Weights of a small GPT-style language model, trained from scratch on English Wikipedia: vocabulary 7128, attention and MLP in parallel.
Each number is 500 + 40 x the weight over its row's rms, rounded and kept within 0 to 999. Layers, rows and columns count from 0. Numbers have three digits each. The size before them is the row's rms in percent of the matrix's.

# up: layer 5 MLP up, 1792x448, rms 0.283, rows 1576-1675, columns 64-127
# down: layer 5 MLP down (transposed), 1792x448, rms 0.076, rows 1576-1675, columns 64-127
up1576 100:473478512469541506576466543522545536550553487537518467486498448541513443518538520469529489382545486528422550549491522506554523569515563466531542536440496453460470447526491469433477532468484422
down1576 102:539499505474495569438463438485558509595486479549512533411534474480526531510475510508535478546502478517492449564543581526519558503469496493484445507480543419446499505534529430477473426492477498
up1577 100:433482468444508473452476490511511442522447504528513525490561480525441469472477512524486421395527478572540500481566524598482454499542522485568417460559467485447608455503454531534507454466503465
down1577 101:448452516468513524477548516523469502454487477504526487538539446523500475510448503440560425471515483477519502533424449495538497480550524463536537476545533488506528501559508508504561477491484420
up1578 105:509437578507484521460529557460472491528469411477483502508474534538458459527544550499497494574585481525549584430445415499503508508513540486557488524510522457507462524504514513541455483537454476
down1578 104:543517516463566473503492490489482545482529484547459588484492536522546548448457505477477488444571513535547469501434482514497470480537593509459403460540439522554540451439480443459485498538511534
up1579 104:435490465493469539458493538479504586482480515540504515529458468537493522537457538515549487536538581468514473478415549521526508473499547550494450474437556439433529486548429534492451510538507464
down1579 108:520488495520497453485502523475532537588451476503526461581421523446444527478563609531521513524493563498470510487490594531478499494405507513459500482541460453507516510436507468550515527454443479
up1580 100:451464511468497488526469538505480452544465535440502456441472426486486484520492525534463455493483472488521528465521433484525433515506544579495461519505520568471516524558453558489540428446477435
down1580 101:516457505543490506463534459539478522574575545525547519394549531484490483523486438491567556489473520509489506476537524469509511550454484459547417548450495481491481487520492542491504403470487530
up1581 100:349543479468510489464550510499530389550475503470418492410535457546455512491535505425442449479527496501489425431456466473447486551528475541536403447488506480498518508541465538465503508543459523
down1581 103:461497421505532497453501484545452418526548549571487610445517513547469511507528460510380511471464538502440446489514410482504454562482525522459548508518440466440506524479467521469531563502522540
up1582 100:529400487496482502489481510529462477461420421474437484512485514449475431556494525441485404526495462498510481509525554547475516557450387431486395570498502538486485431522495570477510549443457497
down1582 100:542512467519512527541511531497463529521444541538464497541542566522463545526422475524574497476493431550525535500536473489486512442406571473474500475452449514523557498440492473499493489534499485
up1583 102:437455502592591419577525458487515563511448540587527513451554467479482500486497498512481488477567458468447409502457485487481493489441554486538513486506506509526500481447414489554521468429464514
down1583 100:466565446556519533479500460484502487537429507507513434408542505423484462496463500544616504471460509461439472458510489521425455438447449574536480536472467545478437459473431505577498504510493517
up1584 101:491502443472528533477533481470530439546533535454508536527451530516511563520393582485579439573433512542507522561467532467404494486610543496459528504511528467438536471496528473548502526429446565
down1584 100:415458475471535624491506567496482469386522440504537425529508496464523598478505472493489446447427509534521510459510582491497525478444490482558477488490559472535547536556489488485493506506381496
up1585 099:560507489557494568499519499528503545530495498463490552441536444469453491547564526456481402502419522541577467490536578495435463500495538469509544548527522537571499446534478551551433454544531437
down1585 100:467466473464516501546510518491481502459519438517528490572496474446544528479496564421485415506465475487467554405503540517425521560509479505489530562523510457532491529525491443436508480459503502
up1586 096:508468503492441504458568541561460510440576549583457544520479521486485451461523555404543503477488519441472450412490534504452420498502532488535471470543483496486476475436575512520466484481525494
down1586 099:506478439548506525490494398522473542468535505452501462424475499487512458492479548565470513467494533465436482475539568429527450543508415512458518543446507503487508589486512496482492502538464517
up1587 104:461448461506576510502507538470497557495558469562494422435570507529524518472490528454541498514461493571511500520515489468541545491529451538511479494581474542556473416502522479516544589473548508
down1587 097:477555522458491541436554467544548541492448538535492478527500518521516447473509544596418476530530523486452462443493499526533439516552510555530489544516439519527461537507487484470563501515516518
up1588 096:435501479471468508564565485491545509480424517484500489422556544567558473466499503446551521553575489512551518454486468505524501554518560495535516497508515485429486492472571489495454440480523539
down1588 102:496527487469525423535485512513477508480495496479494506503498519473495463544481518506505501514515490480453562495568522517484509503520487422437472477506507553496511542525498522482470500480487514
up1589 106:498527551473528521514466444477565537467395490474532468550605501474544508488484528506483460454492461502530485478519497423533497522480507509550468457506501454538499538514525496458455448512492540
down1589 102:562512476501534526499504499483480556535414469503485532514454495522554459542491444609523484491516495489468550526523525585487484556474541405533524471468438511537548520491445539438456572457525513
up1590 101:584518453432433468510509472494581517511506508556540413493447548458586584535528491528459518523441486546550415484512460472513462505501472506447459475464549478482547501518513601531476513522517511
down1590 097:497468537504531470447511524484558480546507496462606425449532560532450541516548546514525546440461410443525529537500483475489487496617493535504443453489441499485490486414568417459488433416515512
up1591 095:573461584505469528449519486456543480511464580472421446486503492541480491516544516457484524494501461463442509483429543451445474501482452469488511505534543438458523580470482527470544491450448467
down1591 100:525497512479517496532445496519454485522481508501455456511514526465500544506445489556557473547537476515506497542589607470495579512471400465512518543538520497447459464429483454462592490480482419
up1592 097:542459548521486457459487500566509483470478459426504558527578496453507534528551433551534418493425494585527476505531452565523545507546562461530474493516509507514457505519566460522527511513443529
down1592 097:545503477524492490511461454494501493535414485484496524543502513506526425497521548504625458450517495514444538478482469535532434593512496586508525486489485528502417504491529471543495521476493535
up1593 096:519551506457490538556484454568478554499590499515513536466480489485507529584499478474479445539523518519468550504463497475471441490526531545535476476533404493518432467566497521517507442542494547
down1593 093:519508506545473509490520564472513520495502438473480522588501551570519474498474474541541476500466428496618514502514404511484534453528520484504550459474472448477540491410518556481431513459448568
up1594 096:528544444543566492563581458561524446553513493495533565486470507557440578477574469426485526536461409500524553502538504479489482524516511508505506517586534532510514541500509484506501556525570505
down1594 094:450467497523546496518536493474487553549526572516470501479542466483500600564506446499491534428519508498548509511462547540554464508445514536526467506476458533484601545474472474463543487483455415
up1595 101:544460525544509515527531555552485420507587480448477551441521560473428481512451482508502561496496547503541517471514530553432467452479478491487571492503587395450425422460531521441468524485527476
down1595 099:568471518474581574400508586470443497485579502509498467543482482439438529518465453479455573510480476501524522459515472488498505437527522526521473550476575483489540566508448499469444468536480462
up1596 096:540542507513592525549496446461488448542533459590568498507497529528401545536481513565522490529474493442518549494501589474437541474514488509546443537489501493504490549562437531463550435451561521
down1596 095:548533489477536543513535465453517527548523500548489514543504481479470498470529491491423484488557479458532564487493521545549537539510537525514575465505602471537502473412478479479527472552485527
up1597 098:500485556456532530480461521536583481462488504451457570488526513552455538482508474386548482529516525464497451435496523441479509537556463479440519521450502565441421509463521478418484503456500485
down1597 100:427498534500513494518435503366512387515519493573510499587449493516574544489461596427472484491510529502502456509444479465414457477463469501458533539528503551505519466510412497449507437507530492
up1598 098:580481446457541495518557518474458455498528492521572512550524502462540453500498593468506558466595460485440509570382483406445473534524444572543485527478478478491501444533577439480487477466466512
down1598 101:498515545552437507490475478457501520471504515499569471551483536499549484492502477491510497488501511527419513497518519524571481453524463561531513516422434522534591463508519461483473470584507527
up1599 096:513395479514476464482477448534417503465503509458516529439474536487499524456491546490435441511539511459407520577482474518491500552491431451415515502487466482542518438441451559529469541578505502
down1599 096:439444538552522551587447491537501523588507578489545549564526456510438477504489513564531509515508464509531451583468577511498485534457507473473461459494470503512541549452434417459523554480451490
up1600 106:436513570477439495488514610497546481507540498496440467497534547481493433476470528515514520494490477534508452468543530536488492557500524504463528557532475467513521497488469522459540575459398511
down1600 107:463484514445484487541526412540501497459522492462479429445529522505496490477542524458474513447491477503493564457474564474425524474484386483438545493504491505485512452508534495513497478508439531
up1601 094:448446472516470472498479478485477495509510479463502514493492521465458564511513581441610533524443442520560438493466522428413529472495520507484454573467446554531472457509449492566494537476423558
down1601 095:436411469527522498546505498494546521574525500469464442489462492482502526501492443485494481532469525526498401528519509494433561455442578467586533511506470473538546527520507509463450535529389518
up1602 096:527488496524521519567481438504500472561454509570540474504521496441471508493447463495512473520416526395469457463494497468475434552526496357536493462434569566434523489561450548479482565560495554
down1602 098:503491469483493484415541549433517561432503494506546551531480490508503540542543536407497473464463596484499499546494442509506464480488507504540484516478479474512571545524506513450497502524492533
up1603 102:430451528514505484526530493474575490494523517446496470517547483449436499483538499581520467483559527488488471480467443548452459539565477502550543492439529451515574471555471477498497532482518485
down1603 100:467552432494432438526501525489458488411552501540482537470487434500516612523467502501483521491495478483555449571473477457524545482415470568511479555488523449451493487507461489562483522539575494
up1604 103:493556475489507484529532507439455494591489550501515396484460437490463406504505418562502490524540521531560527513463481480581467487461460547490510535495506526509588514443521481521449565490529485
down1604 098:493554480486537497492458491436520501528511528482561453505499546499529415415449454534530497562515522476482469489507509468546446416503489509548539464485456489480540557520534433491484474519540452
up1605 091:490449517513464542477468534546462507541482511544555466523545448534531558469449502550553501516436528518546470506493565546492456518530505476484403487567465552484478533516501478464485580458544492
down1605 096:530525566467513498489537477458489524511490437500511495522476552464437471474567443577505543477456502451439513461464503502466570499503509443540468410506470481548552517481499527491476500543486525
up1606 096:500533542469519485486484522559465535482510512548525470511437540509523475489508510479514458493541501530450525627425495528525415502509479534546481496594546475452534518560534439528578539567529458
down1606 094:568438579516546457519477490477499474499503482457500512470484566503470488468506497480584470586472494550501478565491472531520476474502533445565507491529523467480541484531444480468434497486461485
up1607 100:545528509486485534523448465495448467515577465569498486515532528450498491497586521584538527516565486402478512469456538492607470538542518478470432419494587545546497482485547489508444509413473492
down1607 099:567481525482449466505568542454500527530441408569537511465470480489499457514533446472520437503529498478446534525485497450467509451496546454495487402495509474421444441525555449525512485429451471
up1608 097:529497563505481538420479518539496497470522445547491519530548498503437493543544503580511453444555540455549442585509464481506494493522523509445524527543472488603501497526450509476408557489509497
down1608 093:600464491540473462556479511541460503531484496559470493531374488476422449445473489487491486528484498468465464398503441536462528518497506554488534502499531481489525550502417534484505425521497463
up1609 106:548530499499498550489470538550529577426488410545503517434536535556564467501557441517539514528450440420543557558547467567530459484526574461497607560436494460542551491433515433510506450528454553
down1609 108:526517445503475461540433421434539489450431494566511498514487508605438556493509482524550479474525420473496465469470439477450549481525524426509443492489556445499540515502516479555537436498521488
up1610 099:476531494580541468504540508425477545595547518498478513461544547519504491449479454414424538477444480502470477520553479392499482480485511470453491505483480511444519455473544519472597489487535531
down1610 100:515554538512434542479485567533430469535605454507518467512476480524485539531490424532398466497494489470478499490475455610521543470446467443522503529500430424456548543481488447510497468407460500
up1611 103:505494531531516469494563530458483469496454499439527463533615496534512468560469477544517484561500452499593478473481548465578527513507468455414465499491480512450527559523445426509507494469503483
down1611 100:495499545558542446535500443531527502506537476514482549462501490524520501471517423512492476525442531535480530523539469515437480455571473528475534495453546500497496464502478546388460516458452521
up1612 099:539492444515490426473504538528524468491461507510430510520549520377473426460508502557466560490504580470523554522543525552537498485422486437459486510558510418490473482481586513529549528484520470
down1612 094:476511499483462527518484484507512555541491464536494475512438504525478555502549519459499503457494524555517515472530520557581501495507484483474464546461452445471543560443473511452508484497575458
up1613 100:526550521491476503498507478513473477431525533462490489505518532518420488472540511449506483499442505569503518546496491462458401526406470480519501561502513454557520429566501421479492468418506507
down1613 105:498474511459474500456522480464456404493471518497545519503490550590521537510567515479484526515475559480470467444488551501510437485484522466550472472532396554463463463534421449503503464491534434
up1614 105:529462538533536524474495552536535404418547485518499446430499452492501526535505532545543502495467508527485494485442436577509440530517546476482556492511566439515503567464519584506542555465513458
down1614 102:478494510549620517481435486510504503474515459472540509439534519422437528546476421518506530462502561542465446522494519490532528466496460432455449545538536536488403555502477468584550485536533544
up1615 108:531487528517510513526539470482448487519503522521443514500461495474539486521491512485524440519409438412525544515546477494523469505478454487442460502496505567530499547608590522526517489516473536
down1615 108:475445533446485477514494499555472476487476519485426481528492513574479453504516541477504501576523548397510434477440503468487417474552532551459537488505473487480459484485528544471504551580529543
up1616 100:453522460497524558553502477478482454491488478447521588477504554463497505514436507415573499478513489474493423512377564486519466488530441525565457504520392552532527507503458508507530540512474556
down1616 107:489428479470500536484480495478464543565522487449496580496561487524503531384516502544520519470519480461474588505485502506391520532413440523553531450445503513469515459424542444437527470476512499
up1617 098:497483506551518507482492544536534558532540533579509472503504465497602494404538477484521427459530593452469597506461531458499489530555496522446457485604442475479538442490458494494547489519537532
down1617 103:540528408495458501491475430539497511362484496527448497546507519421536526528520548535435416511525550493517488556484437451541573504431474481455501509519497511541426465567469572538582532522457462
up1618 103:522493508447526489438498518540533545472490472525549595480537483431492570516517530461570491527467466447498509498469466523481491499486510573505451485503523518568434546488445438514511440487574507
down1618 099:504575534442507415417478485487479490461519465467555490474565520508510493543521550508472527533544419560578474497501492528509456482501487443511487455441560463447471500539457499506490502519493478
up1619 094:486516437550498516524487442411552447530521494527483475456547446474452492592564511568487515501441509553620523543448447464589471540461543452483448446458536532526529459502568531467546485452556557
down1619 096:502440478510501507539482521533515500505477464539452503471484448544531472441444495492521525493527493487511435503504509508506501464462435459513535483536495607518417502499559526514511478373481444
up1620 096:459449451502492495486481590509508557519542586430563474505546488469491510479501440555471495547482552421517631556496561425496518573475540536493458463547492545542489482459449528453571533577520506
down1620 094:497555538569534430564468534530503443502512570529507429536530518473501495567554553530437528568466539497488486514492532449524510472520411538518509439418496518531504483573531502483487483543525516
up1621 099:526542500442509494453466512529481456528472547508372581459477454498453448483535527568557533492485511460505609512534469503559524543511437436423440448516473522477563435492460542522515555458529428
down1621 100:483485500477450534516477460475502465564466494431438586495561477578519525473526468476511463463496520504533562524485467560527519498448533556418496502583474582503501479527445498499452609466512449
up1622 098:456481477439539538579577545548518544518413508536542528472527509546492504515518493498526492498539536526459544523458475483542474462441456454506504469574473459423491549530477395434513461526473480
down1622 094:574488411511512474464446525494516537463492516507566522521486428505425481452436516551537517485472512490496573515552545431509446498453509516484487498508500455511533452517513505473493543485592450
up1623 097:452500502407525583512471493499460503453551487550534530442515578441497497493435514539470455520531521595449543545524524519528465492483497471454525526519546542541438486479539482596531493505534549
down1623 095:532491499493485443535464544470480520545454520505425516548558483477464454474436494514495517515486544457480501528469511511495506452525501519444482537495452477464468553437465509536533443541515449
up1624 101:513494475450517509576510533541497519479441529491460519468448515473501495549514448519511475499486517516476526436520569437472461472504453435473596519485473515467543487450451503514447549415500476
down1624 102:571486486500488445525515571513532578478477469541398487470506503490513415598479485523511471532459410505543519493565496496489459512488550529404458410527544545472551490478526514485520487486478457
up1625 095:432498528555488464505521464522564472420494454498437490490498402509461545511491545477481489535460494563478489483431503487419469471518463520484489546496514451492480425444547522514521479522518502
down1625 091:516569465579502499546529506544599533458498548466476455454445447478465493548533561487493472471471428494530464468483494462497494438491532444489537486518511497511444526508478478525504438561517494
up1626 105:452473516507491506567432550559542476564550467514451530474488484574491516473529547537486436473522471474484515463592501518488497524456519532446500444566564467545508517433496464491480510517526552
down1626 104:513485474531568455520500502528523461500455464546440549551480504506469512430471451525480474507427521525507460477483493523431494520529515492505512461520489541553508554489491468503440481474571472
up1627 101:470521503454490472471506507563433462538538556478499467433458522496525475497566526445487502575463449487551506474435556571484451512472500438476534515531438530502440495444544499467547482451488538
down1627 103:468498398509472538490512490530462547416485536607504468524531522514507513574550517589473516563424467503459560458523483505500444493523570554538435556519457469519472491452536524529516440518448588
up1628 097:495499480486530513486483540508568531496511451411520454469463503512487462465510487417509531506492454480565469545508471503482506575518439611449449506531461502450415487494453515535416505549483511
down1628 102:483451464570524540469487477505511501462602506583460521459456484469455473480533475530486467517415480500472447505470507506526437459580541457539504504379474472520505508554488567515568465463494495
up1629 106:445530486485511503477564500518465486589461457460384470490477509494487468499557475485552460516565435546487532546482494526467490494548531561499650444485582561496523545526517533465453523541518442
down1629 106:508461495487534479553513502520495492512532507563421529467527544543489503488506448517470525448509502487550530535541476507465517489532520541506490526410512538485502495520476454505479553556525475
up1630 100:428496497449537513536519507496483530554491539528513481501508457420489516544431469494486495508456520503542591463488485501512450528526456593494500458499456613569515517587398505510524501468447542
down1630 100:549454448434533483481496531450434461486514526521564546446478531460542474533496484472531574487471573597552492454512569513466457504509537510506503425467543469580445485522532571549458533471471417
up1631 102:573495521506467603500510512561511482561373475451560487427478546499552451505520516528500493441438534628494543516496496478512410497475546517549481442523537484494529475477527472467515529499491451
down1631 102:489532476531463520493533476565481553516472508525523565554467522495512452505507550503515467495502523465488539434501474515494426456526581551504525504550432469432485503501518499537570517482516466
up1632 098:485476534561536483520485516480577555497470516485455551522576475495544526490525474482556463462503488521482588544620479389491461517542516507468523491526480521516452489452474463497514487497450540
down1632 096:518425491469477474498579498556512489497474501549447464574515427533468533540557497477468548388548462515520499521527486506527511498442522474453499535468541558514439481542524529582494526451489519
up1633 100:523465537529452498486532542485500465494498566487528446534504539482488476443495580600532542521500442501480531482515527520462495575512550453475455501545511490503448539530494511493569487480496484
down1633 094:501497414411542468479481542432541494545472482499502514502516538501471487506513488515478504424569525483560567485510506484516500519469540536470507509557441501424553523472473589512464508517509478
up1634 098:548510569444511483447461434460503557519508482498462459602503486519536462470482517546505515504520594380481511513564566474515496501466536450474535475493423488521475480463529539435471539500467543
down1634 098:499501522539475506578464516436438592529523488536474512497526512435512528461516485523491550498530506499498549422533571459532493435461470418469562479478550470549486493505529466461442464525483488
up1635 106:528492496445540450509579445500465391530512464468495519468451518513510444542483460502450464435456496558465516597513553577518506492545488457607404484485486507540535457568509472515520587476509561
down1635 105:486545519484484476482551415473494467554491498487480488421498459503422486482470554502478435495489528489521513567453608451432496523477531469541462438501498517489555491493499484470541520427496597
up1636 102:465465478551533479537524473463551576576387510484490536531495445597498457418539502473519482498422443467478519541484497481547508489465500545486472539404534476445481503505556460537489511542495542
down1636 103:515489457494478460514498478471427531520455521506476496463398443525453447500425479591470527414502469611513435535452488432573531530548503463543475493482549519485413494437485475491566482449535475
up1637 094:443495435531588484464503534587478494523478559487447496517503466508602534480424470493513478512468502498484384577523427545528509489506502462475515524471514527539538562471503499549629481567526524
down1637 093:531541497495469482504458484503524471502535551602540478438540420476482519526506500484469529475483461443522491513497497534489545445498508548491460541512482507505535577500460459474487451511475502
up1638 103:494525542557513452491450403498507413515492546498498466505472526496518470550558515494507575536475594521569527529532524537510449471528498412527475501489519498519506535529581494493508498534508475
down1638 104:464507545538424521512469490438475469490482537525577458444481519499481475548495426454486544549477495486481484493483519558522457549450558503550472490437470445475484513524566496494534496437479487
up1639 098:488476500456499456453537453480515529525536545483515565445520536507560505558444527515601536474495514535473477533525564536556527540497441525512523527531460497478502452567556460491639497476529510
down1639 094:582533536532464472513547494494536584527499441418445537525487465437500509481573516525478558465508471541521503512512467513579487501543437524472571508429484490538496482489536507491494488568488497
up1640 107:516473444480500486508508514493498503540517525488480452472440499529515515577463537485506582550518481511519527517537524486445536440512531522454445597468472456565464442518476500486491538449458476
down1640 109:552547409528551481486488432493504529457586506533441485457477493373526501525440466554454472521472532480515480460452532538488458509481517458525490504553502537480536475507481455472507486505528486
up1641 101:526467499527506477506488508557471477495517516541464515494526550539487448497448494477528501473506471516504476492518531474484470506459411461500473487504539537511498511491541434476533493570503465
down1641 099:465577456586579527480504458452446432470546542568512501548493581370495537490509574484476438486502526491494476457551452502500542421447445568520484495578527492514523531491492500545532473511481527
up1642 104:427452451479531525527504482518516466524554475528578477483498558550464461514487509514510444453554526515522472540575513480469481493469557480535432484501567497486518449539461514467409526505545516
down1642 105:461450432573469461552483546504511509492460530570587425512552561493497494513481499521484452448553455444559509500519519425498477490576459491562420485509538520500631466505461454492521455540544554
up1643 098:504528445502500471493430556519484515463511440522594553452484445456550471608553536490460493486464522493545476462505544497574429519503484518475501421462560510499525503582457612494529506484548522
down1643 103:528486462551534517457499494483505479490466584476540500528472546413515504508513565540497460447539484486600537517500479562528464450460463489476510499516492552459475500504419519483526514500501472
up1644 102:600529540492481430455394523499546520495501416538512489464569509524498531496473475565499507553524476510500440525491525514483452512511546547515476520550516499459484514505491549520481425532443450
down1644 100:448530521520511483585471426525563547508456577459466517525580554537521509408441461491447484543464560505443469563558427499510466490472571569503552533459538474533513471505431435490552501462521541
up1645 099:483518531397477452498460520490531475486517600523501419485468542506533547529583453485514517497514451590465520494469468488513469511443514476514517445489510523501544434495562507488476491582495470
down1645 101:565493512441480510568421462443404495409561490509486499534470433452477519466484507536443557505403547475473494564425352529493531505540543508465522524492484533513454531543525485568515465535466478
up1646 096:444480503516474497446467477497407537485490470535450429583478478525492594523517475516477513517478446505459536487456479541509430477506485447443519553533437524476510508520533521470434579479565510
down1646 092:464501462513542528509561503409490514458463438507510499527460561423499531517528497459482476493493428516526482485503497462470528502485470424428438538506524470512527534495553530460495548472474537
up1647 097:506556548523538516515564507475479428417463504434458500529543562517530452450491511474462492470495469489495467534470513515562556497450515561509509464524519441519540474458519457542511519497510533
down1647 100:518491530521437489567472532533511482521476493492524561561499454545542527457462546534491514497545453505483426491432481540550513569533447490507447478434489545441570546521518483501530507507519454
up1648 103:503558487469462518496508566568529564493512480500492531455491450507537491584446585465533471520509471506514575488554505476537487493574454497534471447439488575490457531474508639501423526450476537
down1648 101:489546466474507447504447534454427457502444458500460439524435465440507509485480512606466547485558486530539499519478454511485576475420504450549515501400509514510482512412513480553509557526572509
up1649 101:521539493521478469474474393525528477507494567598558477521529495457477553566499494485521483488529511458412469531433512566516494479427585497532482467501520541592476551466557475492451427577488508
down1649 102:525571498514508535489500530550519423517445457480483496426486455495443508537495494492442526490451577496549512470496548477466528472440554467558574483522410430532484516498563452530476508442432545
up1650 103:498549501587511474481501529452523481516443476514457521439593535495573518499591542428536470499508509485492514453497433484569455507566540497532517574493393445460497473470554516504463482458505434
down1650 106:439458499480503508509543596481477506494517533565516490494440497533458439503487536522491470502526492566534549540461437481443566562502544524508475466506409468534467583498462570512486509513522480
up1651 105:586535515490513541456504524478506504496525564550551515530558509532484461499495478521451491474461499517459472485496479450530489542504493505447533535531566458454457457565536446453529543484463542
down1651 093:538476527463444454473468453446476592538536445534509458502510508482492467515458553517493525415472513474522524510467487501530556507497521586491489497512406475481529493534550494473451533508560481
up1652 100:483417519499477478527501558482504534542508517519451517503543493477558457512454486547519554446465557501462532464492419560422472473513465492570504463497554489543511493529505504461599508465538513
down1652 098:544530527432494521495494495539490477452462454490401543501526618523496522488501481518484497475512544484462509495561488547508512477517428538533495535519511521435450493534617524515496442469465562
up1653 100:563576465458439486453513517487514476517502512444538448491512454484468525516487523545484534498494470557500500511515566579520546573537528492458506494467530526503526565460462544514537523523508504
down1653 103:586485467524447554505495566475430521514593458465504467462531561537610541500483483429470513522421456507477453428505515528486513471441460553519510478480562433574528500506571506462503479472537489
up1654 101:515492479553551426491552492519480480544506475475522485456519508437451469463480524558544460593506470474556512470496476518509449545507564519440541424518538496452464491451485519461478439461509527
down1654 102:441527540575460496500471521447456492402516537451496512518523514514395495538524447496502349525527462535471448489473489517485495461518583434529554422522504484506447479510506571502489579514532493
up1655 097:509466456509383504515531462568502483555499492523489438509518486528546517509488484504469540495498481504475478421537546534535496485568486500473459505462497508491459497507486540498427458442555520
down1655 096:419488505539522564539480506489477466581542515466446500540512424438485573468437518531519438420464522522503531530502452485523479453583527517500527502526437448500514546477489506510511516502521535
up1656 118:498505388552509548546427491482535527591585463546496528508566470450514480507511534534516488497536502518552455487519457467518458440479426524513568461517498512503503543451512501538563411510473515
down1656 127:445463473457451556538499493512453553455531485496601532511485517500458473484499512516439510430478545562429539484559547507419491461535450567538557484461508437511481443435528497472523462519537500
up1657 104:503441498465526528519535492473498464521438496478566554522522565521524565518516538441535529509499488583539507550516526489471539525403525567540479544547490553498491538427493492502518435540511499
down1657 106:556438506460525489488447454484458475449507482480506543465392516536552510498519523517507522530513515520536450477533494491561512541465505489440475500486416505504539562512471430521564454517423519
up1658 098:534471471418469527478490549509492481456478505496495526527519509532553446469543416479486460457468500482483544568459542535542436465532543523467512527518490478545525496509509441499477526479513546
down1658 096:507512467480452521536471468453536549474580443487518515453461504611503478507472481507572463480536494483515502546543525477507460426510485439497504550496368472463492510479465493568452470498452497
up1659 098:449502430508527488498468533517563515496485508608495475549495474555525504493488555486458497519611502501524486542527457570537521498473548490433526455523482519506537516502509427457540497550521461
down1659 095:434502524493493463495479596425429514442547531541512404541514549476444572544524486516551437535480473478547480498481502472528538479524450465448491406538467495489516484457603477431504521499499516
up1660 104:522467460554562533568516473482413502532493469506493506458494578529465480514492538521450429442533485448513473550506521455561472467500486456509424528546486383583536568551560511550520431485539482
down1660 106:592494486572487491477514470525549504512524521492523456466503519519444428483507511459534482549528471434592435535479496426516532491476496511508470489455542478581537540515558441488469528438498468
up1661 101:426497555569475482525528495453482505562480500499540413463481524482538496478504510458544527537459502501473457468558466489541482444583538498424453443560590549504532539488473533474491504571524539
down1661 100:428475578499558510566490544522449473525499473372566520458501463434500525503485470533455587520476479488538483508474521552515494510476528520479490511512494503416526492476512500548521528533495604
up1662 102:490498450526497496491494565512581457483470536481466507487519387517533544481506475481521505541437441504503476502473493493384505567511542517490500463473477505488552482498520560475465439456486482
down1662 102:476533477517523545529502524486469474450488422430489493549512506515576548461499459478507506535486460476501524496518457496491512465516476530500450571506450453475526430481589563515433564466595509
up1663 097:542509527471523500487522456487506470542516496550598535488500516479483495510493522596517556455491446487504524510455491536568449516602487477480507501522511508453483550580456512536487472498467547
down1663 099:530563451521461500499430491476535457511542514450510478548433475516489502491529494464524515514534443518478538501477437507469430584489477509460509482480516472491434528473498547595488568452484503
up1664 100:524531562451522524535524507454514466516454513513515508491546535438506469487521506532530478486507487448525446544518518471461510553534506523550431549483451464419469452518495450473474485507459467
down1664 101:492509395468459468554523538442463513395502452512480522486532533504499429469463462468458501522591505578541563509485502440445548505559526508462492496447522510497487532553501480517476517519503420
up1665 101:457433466426495577503430461530493470469479451489482566487499521505535479498435457487518516533491591473543514504578482488448513480484563501519530490515523465516421507509487509449509490523527425
down1665 103:436498473525558510522542526455496554455467540474465426505484445543463480499486488517558497451554541522518546462550490476434509538503493484531510469481483548471470537514440461476460578478491528
up1666 099:466488526504501487512499466469410542579484459552562440540559458495504484496547496548473527540455569581568463497467527454469479493522533421503447563447484508581572494489565539468518517470554542
down1666 102:451529556481532462471428479453478453506521497502567514465447501426475514525506437460485494496498494510469461556519486527460568524398428481518536499493468506569561486509540473490479493513494482
up1667 097:463453556495471500526505506532473408452497516536458452532494461488448504578504485431493499480488441487435524584501522479551434466479438468509489525477540482481525567534469466479506437452464466
down1667 098:469485569512491486406478433519551520487526467405467487464522452574530526462558465470601544518592556422564473440532425498475432511509445539483589483459514463422554498470514546507479442484505499
up1668 100:470468504505461547557554551464379470531481505567465560500510520510517503420560552450510545560508506495568440441515532412469493572470444521459482532468521540523510439440469504493497536511527461
down1668 099:496483555469510488549458443508464465523441467476524490474450521502498501481526517459552463520459468491554517563559553568461489447431489458478535547459557451497481447522429484480484527607557466
up1669 100:539492486554487448543562493518464511453555522465516497496491485502528466580491407556497477502450493409521551484417532507411496532532482559518475493406488489467559552511515570502519504482481473
down1669 099:573456471476459502473472510513476547529351467531491463465518474507468546509447466549494542482468527458575469472456540530474553537458500453500577499501576513534532489499550418509585507558516498
up1670 106:453488484502542444513458503470524508479570497476528512503495524553463498545488567507562440487493464540532590528459529516381447544542500510566480576480496467505590524483499483517437573443495442
down1670 107:534522499456492532482493461473480510447548471461422523515533518515445537503522563509570423533496522491461530510482519449505495525534550471477513473478446473532469525464503473532482485559533512
up1671 096:597524504443516501438487507518526457487439484459549449493403559562545508488432462505594497487479452540440493571448525541509510459512495494484499454473541461454541450485527469587476501523450546
down1671 092:583461533480513499498487528528454418488527515540477414502447476561480519518511472537476503480557496422514462478583488468527553510506518524490522506533493509440598501498474418543491550482541500
up1672 098:549492531500434491486521503485456378471468448509528497552490557452488444491483476511511534435467498490421530531505509454492425485494475628506530494563477544459549478482557473483481493490439493
down1672 093:480545467545512501483516453562541538527536486553446560452480533558436493491501483475552569517424518471421507520524580522497556461536524493466498481490478526431464534521488471549472519517436535
up1673 096:492478551441518521480546448552498469509482492507527536521522535460438477440520499524532513504507500488420493460526525471572535522509557543483476530492475507492463442477488511480499509500471470
down1673 093:524551507439531471466493553545472473626517386464541575490460528516527471422530589493530460463521531430534492586506488568486402495546489465527512530479506481512541471466437518513502505483483498
up1674 097:434507549496532497542499510583482611446523441508581497526474538505474604487513507516541454573479480524493501530489459469485477542587464509456480439480529402452583594524452450468505525583528487
down1674 098:552544433540527411439559483520552517514526524477513512503467487541539522553468445544458528509541542484478529541438419516422592530490501488475469530499576520520572508518549457600533510433475457
up1675 102:504465485540485518526497547529603463544480501490535543473466554529481483509469495476471481535494534604534468463508502510501366528544495472513512503436477479500500519497434485517488451489460505
down1675 103:471514505502471463525521497481518459527468495536468464504523484489546473523479548471548503483504522552481460463510545444570519485488439473412545475483550511595414489481557528451471515505540509